config = dict(
    head_dim=32,
    norm_place='pre',
    tie_embeddings=True,
    init='uniform',
    init_std_qkv=0.0397,
    beta1=0.9,
    weight_decay=0.035,
    grad_clip=1.0,
    final_lr_fraction=0.0,
    seq_len=256,
)
Each number is 128 + 32 x the weight over the matrix's rms, rounded and kept within 0 to 255. Layers, rows and columns count from 0. Numbers have three digits each.

# up: layer 2 MLP up, 384x96, rms 0.165, rows 235-266, columns 0-95
# down: layer 2 MLP down (transposed), 384x96, rms 0.131, rows 235-266, columns 0-95
up235:084105138140109083109103093074034159111138223145111142121095092096087152101116115128127124199106045124190057081081094142068177142222206146104196152212196165117154143094086074104074184149139104094102095126152129148112031110121079153148136170117130088133157163099128171158088121075170104139
down235:151106121158087122153117106116068151078133198189075140136064134100094102105199144106133181154101167139135134055114093137081135057137087138085164192136177143185136136100138066191093139136234127115173110159208177133128056130186135080110102120149082117166135049106107095172166093112158120171
up236:140096111219073109122083088186090147123145192152157108100155100129151083096144127082133100180091108113141035140051171086063105072130116141097113146157142138138194155171113157160169137120158152093142163070115153125123128096126085131150128102117158122143093159093144153145096142141141099101
down236:134161121100123181114088100150105132121088055152132143174156091120156133129131103123111106143119104124079111154097147094093165133083124159129139098145140188091153159148160134133113161096098102127135083150130156144146127047173142115105141193161113140182104117124151089148116162104108190080
up237:162087089114137162181120201164120084125166130194143129141107121073130167147128175151166148104141161131147145107103160168162094150072078155126081068160133116162090114164127219132128159109167163075125100087107136141121129097126137077118148081103090072149156129118126136132138084050098078149
down237:148110108139104116133104137110167150131059129098174071050120055134118091149117139060139125218124114118115101092106100143129125129123118179140143199151129156108164171139126104078142119104153113152084134141075075085145171126157159172137080189133159166146189149153103146102114179188141179091
up238:208147117087097139169140150168075069115149128120124139126121121102127126156148139094128196111157156099059144158127166169153135151140122135061182108160106125158112129154100164120097176096124120093074119158108105101108145144107191109141083151083094124122121117106144113146112112149150094211
down238:097147104179125129136141071069195148127124145116158107098118167141095107165138109101168173162153102136156148139106092131127140112134149129144126117131123161091095127109117142076126107153077111162118117127088126157120109136167102140121171098138171160179114149128093099118072179155105139117
up239:123134120147109107139118128120109129126150140138133159135153123126121121135134122114140114131115121130121138113104115151102137132120133129145134126147134125133105133132138105113145131133137154121143157094131143137152122104109111126155114120125128133120131147111130136155140118125153129123
down239:139134125116146124118138130120116112107122120117129113120109127121136144135105086120115121125139149127136119126134134136127122124113128129128127123121144134124114131109126123114129136118133131126125130130130135130148121127122119119110124144135138123246118118111143112128135141131138157115
up240:117133140123094135128106096096096177130146088173180194180120104108085209092254125140095096097181157116113107064132107086175142077163187135084148143107124109061158075044068112123134149113168096127113172211163128160131005180089091168140102087159094113153116169120132165125129133144105137074
down240:181022157123191126147141173096196106174145144126061128128111142140174112097122101196088179120129180135135221193057167145097077042104132063071078141131054177154134089193152118110126100088143099136156159202097076135123156215109103122096209066180203178132116159118081141073108109080150074121
up241:111139125100067138128130170161119161158138119133168175177131075146160132206158092116129145145173154108082112113138091098173144191142101104093079130100119161106199121131107155080132143067188083098159119119101098082130115091124063149141131099168066138142081211107175183125075105124040127199
down241:066168086105144111128115113116148114090179149125156111145090148075162127120147097156150174137118161131158112048154109139143147149137118202111121091097133151114138159171117152142115116154163105122103196101148113088100099136087136125094124141205090056118040131137080138154148175164169170146
up242:153136108149096122113134153196131108128110124148109185109099155092112135116178164102136173140138132116123126142127154109144133097095121131069116101098161114171118149145095160143132162106114072090092135141109150110125114209078129169125090127114081151140133110126171161112175135115148122139
down242:194117098102115110089142107103132086108131067096082073101087130154123137137141132120106196147130109143089136114166137126161141118104122140115130168121151118129108113096118130131119107121090112114066151141158161120148152148179091150128097108133148144186152122116124112137140161163130139151
up243:126127144110121113119138110129120153149132153126148133128163138128123093138076161131107125114147142081133121107114151133142164171120141125110152118089129152131124103127128153119122134096141125139142138127122130149150135120116135111122140111103129110165129118153152159131125116102109117097
down243:096123107093155101118134090105144155133131143086130081141137142121147142140083126111122105129100133116120114095113143129167116163104117131131149074101156131098114124105134180125110143129136135115139140128129089136136150135120132143121167121123131141255119105096171158135149089093100154082
up244:134065085177101146113084081165089194124159106167152112112174121115097128110095085138183155138104122112064132155072186146085170061166153134141156175100121125163129175201185103125104083146104134122061110091152112216149088144138197102115071123110146171146097141090098148130163102126083145111
down244:072126110071135148139146053144095092156114135090095153135126183116131104199158118149039072090125109130137146147171139128118040143133123127129181139127142155095154177155134206134149107150132105075153116092117105086129191107216083096179142126143089127134162146170149165103087158120109127029
up245:163179017143085160156110173139140113123116156130125159118131105107120123182159140136155165149126161127139128115156092097154134097155109148120098085077128062096147099079149104185153111047153111090080201077106134143073135219108163129139092162109113134162142206126091144210152109116062062191
down245:124110099037125180127120123209143230162078183087159123138105126091175135150117051180089073092114129138164108091114142169133129128105119081148179070082154146144074082127087122218138117096111121163119182116176032148143143218146134112117038118173148204152161107114087113155082148171196098185
up246:106124158226098136156033158093115111092114166119101131143136068088069191105157144107134167134125132109065110121112209193066134079154183111072093106136130125188111205120061221109106098158182098061145155102097092186141082047107159150116101162151129205155101105118163107099156185149148053180
down246:106181083145204193130163140173117088084219126134142132168155121096107125096134121149204074114124122117092083071055096021151097200134137072161139025137156187093167144160112162161122125129116112124090176163080172145131189125151096122136122202161081024159000127145093102181152102053136172162
up247:113158144115117111121135115093105100158146143146115138125116100130139123128157117121159113158118132137119128108121119150124131172126133135116150125139147153109127150133151122113151124185113126116120119142124110134135126110113100090147114101113113116117129159115137143118134105138140137140
down247:134143132115125121145144124125144139091106129080117097126102131161144137140145122094105103148089117130139137135137155125096143095097123119125102145141137124122130137102104132129113134115126115130135126143107136118129160118086141161113123130146090102240133144150135100119127140147135154117
up248:147072157195102140186132148102122089128132234132176144096156132159096112165094139141156114178140075137108061145158165109117131106182114080109072084123113076126198115140100133111056138072149104149138109094071126153092131143117111094115156183174123187149103180167148182072109131096107127171
down248:169190186183086121119126190127122145159115096119135156149111158121154120081125117113123138219127151135057147101132133077090167073170119185110136080140075069174192156109120125076080136116061141147170068121104101115177126138111092127128102152108145142178124098127155134133097174142062079139
up249:077163121076127057208130160101090180114124119166059171095230114130074128099123088185147152162114178140104131083106140147160169162108166146097149152130086064114101074125138128106087160111082137148112099129106121168166150165097098118145119077106169106152135112151074136162218092143163132087
down249:128053156069157131144116177133166103167149140177111129063101095145171102145078091172095086108114139130102136180092162160107119186066143100031140218118118129085101163235180096055071183095170106118122128126123142162114246183106053069097211180141169113132117124194113085121103090099126130084
up250:118090143146128083113101107087070150148108186138117139152131094112107155085093045118141124154104054114113027135079136133077171145195192115168146125140178149106167194034159112069121128182135122148147138124126104146143116165115093138137098110125120124133090106086168129120092101062146132144
down250:112141144163137144164153088102124105106093186157097175117065108104115079165162144095120117062095178138157098050149121111070089081118068133140141138127117178107132145107104168187129146138162174128106116132163110116128133134161100074090172149100100173169124073098111116124166144159163196127
up251:088151170142077107122111080078141141097166135120186196176118067071110160117126110112112180092160121114039116120141189105150165185189174111115096104140141117170121118122148075136158169106168109155118121102146060112123113138085127137162102104107078164139092184145158100139099134179084166192
down251:120161144177112089133147116107120123158097177176077119072112094165123134142135129147141141099115140130141132109101165132131137134124132163077104062131094116181124090086125112123138134101118196130127122141164124105126116107152121139149143153111057136140144128150152104111098169198114129061
up252:148145105139147193126166118127111107143159097137150133092151129109114099190090139134115115107124121122122135147140106121121153141168124072157110075100188117146091199131123148063077135152119119146131152110167091139116143169099151109165146190145153140143124102149113130090105072110104118106
down252:101104114122115128093117157143093107156119135129134155065093137137169146112160075096159094112157149143174136156125129152125127060081163123221070178142101092158073134107143073109135107119125142110152107136132106124164119078121156150143113157150088138160125074096112148096124174150080111106
up253:117124162041124125152123075157100035158076145135117134103148107142148097085140133090102198180129132140129114106144109161108112118134119098106104096160068135091085127230125134147156161147110151146127134144121120085111140121049038095173144144195126116143188198142123133119119123141208152134
down253:168101100090132131131150120109112135175064099161139127157109118086168133119130088130144132113142149104160145127131107130122116108130138110140119187174094180152178111113170157113112097114064148155127080129164150093127113117128135083114150161157109191133163076140048104103087113136127137095
up254:178096107123116150115122130073085094128175122166107182140128104136149142152086161132120139141143057112129065120120188133095158151085109169144113100130136071140110161127200199115116136149077152146156172134111137141136124124118078129154093138113161107120130096171134163094151051085144142140
down254:101130151109164108140180141186200135082103154108148117135139150122155145165170087130109123108141182133102115138183088148165136169139133141064113162093132122151133147145133088087125095134140132120106076125093118084105155133136124139093100126127106103149149127143091104146070180107141109105
up255:112087143058108100155138151115064133108143150188181104168071088104123172091106074123143135092134171132077154127086226191165174117161165157107118132176124101143136116179074128091114164171143140156113150130110128164126077109121141126107114113110028089138200110106145094134108143114097068112
down255:131156097149105092116105088153192096178091123105118139101173180122096093129190162096083091157156048135158148149094101146081164099106139094178119128147098150150077132088147123117143135094127142174115095112091105123109168184178171137147115165131188178119032089166147128053100166110156199165
up256:185122083115139131130079085111105150148173126160121109137138121129124096082086167131116152105142110097115093126082127142036145124113134152140189133149138162160119135142165122143142109153080142097089132151125138213144118145136116135152054154125168126134063156051121194094171093083144111135
down256:058083143103188168142146116128132125126152097110132124152151166099160108145163102081146102102124088133112089143121126124120090140101111156094157168087119097127113170130093142113135073146169124132113142115143094097113167089177119108122094117163145172152129055130140156149125182129144162142
up257:135175137153084127121118080130080103147111131096146134151123111117096114133117091114134132085142091122079130119168147130120094118228131115151118131144116162115092096157179140107133097100118218189127131094155103138102125099112101119135081164184110147129121164131162132119117121155149142197
down257:159153096113193116154128098120103176091175119141136116097113183124156149158176119192081138105126132116078126113132142112128097176088129142178089100135123097110129158097121133110080069151137154128130132144102173064097092117138160139106120189141141105190148127149134128121152192133174168111
up258:123116204132084127088148118073098134207205095150116123117060111113173158136124175128186125139160071123093174140181090126145048110137098146152081099120128194071092090171197173154105140128044116095124065158164089181151126122095127138126121049138151164149116128126082188100159118129128138206
down258:117106099117160188120158135202158104118193156164106131114124154161123138132070156107158134103107136139155052115104117106115159081072183165127162174102104078168115164137032113180115142084147106170100119098086113094081124116121153133122095155037128078147159177152096142131187120169133090143
up259:154159117137126088175142133098132160144113143087188117173125125156106121163073107121147110149143103084098112097122129156112182203131086139127112090094127089158175172126158147089165122115101179097154187145096117144127096127114142132142065114144094186135143188097101155102138108040082092153
down259:089173123092187084163131124112141160107177118099142110168113118109132126166141110104122078234142130135128107096059129208155156100178105152096168072136149132087121184092153116134197137110179156108095140078173136114123111127106157127097127117143096134165108076091050108020094174132158154118
up260:091152150119129123151096089150121131126119143169153113151109116100141105070144155110113132135141108125137081128144130134076076119169135134124114105106141159142145155145151184153176140177109170140110132146122070150128144097088089108135154032154177139133107143125167109155103134099174127145
down260:101113123094116119104151116110109114112126099099069129098103194170192135132118128110161123127096102111130133103155118158128135083133136098088131119128140115148139099074127146181141125141123117118099141162133146206126119144127098101149163112130122182154144125116109121148150164159126118167
up261:125130094147135061207097149102105101138105146209044104119180095122106104106174148133138132185093138134068118108055143134141083111177181127089181163160105109161154128105094163090100132138134125081070095130101094182149130121127135099108151142112121095150109127141096135167136130129171093173
down261:103123197087140125115129214108170202117143146142121114097099152156126110118209112104095063205122187127121147167126099186120134149149133107142132125159132176060126158137128069116134148098090139145114130094079126093136120112161090103116122067132116122152157133120082069164174074085181098099
up262:124152171114104133157154126135124159118086132101127115112168133146102067134156109092172107174118121130100095178167154117167169133163114070083120093082029129121213179115098132132101131186088099136089159131134125161101183147089140118129105081143161195145105150100167158069114162154148062185
down262:169123144051112119116097192110195177222186145140177178148133135108154134089077090075155065090115088129158123094097102108165163115118122178112050076132135171153184087095129146169143093122119173069084171179175057215119145182173158087103121106080076093168171054156096072179050161120140132169
up263:160096147133118179116091119084155157158142053097213149116184114136070161087114148137139147120130087108133139043131122148084058134131167085133145161085114199091087113147186081141058129093095122189166121187175107053130113118076111133161053104142128208163068145165128172160150117153089158126
down263:115151146142091164171138225197189135170094073106133044149115084117150136105172136197110105204169151134097060160106180046151129164191123156121000178070103075096036108104076113084109174173107091146126093143118116145113042070122116161158110171083078169190110102094193157119193154134123173119
up264:132147111088104068161131103087136187118140162105182119138121124124045135106119173178183160153122167147093133138189154103189088180085117149088100132108015116080202070107101088217126130107105133137141132149173127140113068172094089122095108145140132143161131107114122166137156147086110084104
down264:207064145109182063106107100136187156124099151196110128083169051145132095136145159175087101182122123124114116228197143170148130088163072143103133141115136175115156116062144066148078127198042131034196126161122124131105178103146158123118142118144138071164170131149145065190152138054071114114
up265:107149150111094111095141110103114132160154107157151154130169097083114152124135095140148115159146173103103125090118166086109126216165141127154071088135147149128142152136118162118109123128142142158155128108120118091156155117104079112125103121119102118129127132106160117149100113084114161141
down265:117138136155151108158127099137137204088094120152099122134132140166136127112111104167124131169147112134162121157099121107149146113158129116155090136123112120122122116104127129122121149145173102189125144139120125093127121103147131140118121096128122132129120090110095119105094171177134136103
up266:157110124138122103133064176142124108161098153175145107207185064158086069114178100112097185120156102103183084141119151179155079146164094121113084084122147084150104117175127132156193108141151218135082120058137117175137134132119037079140148093176097056145121141167143155123134066140184072106
down266:086165119110097144134088122084112171129217139141143154157135120095123088124199130167118079175139095147111166119147161134101118126192102111133079106121140106093139186112139112118211135161162136148080126090136118162115145112079111109151089099150098124101159110211109189146078129066135184096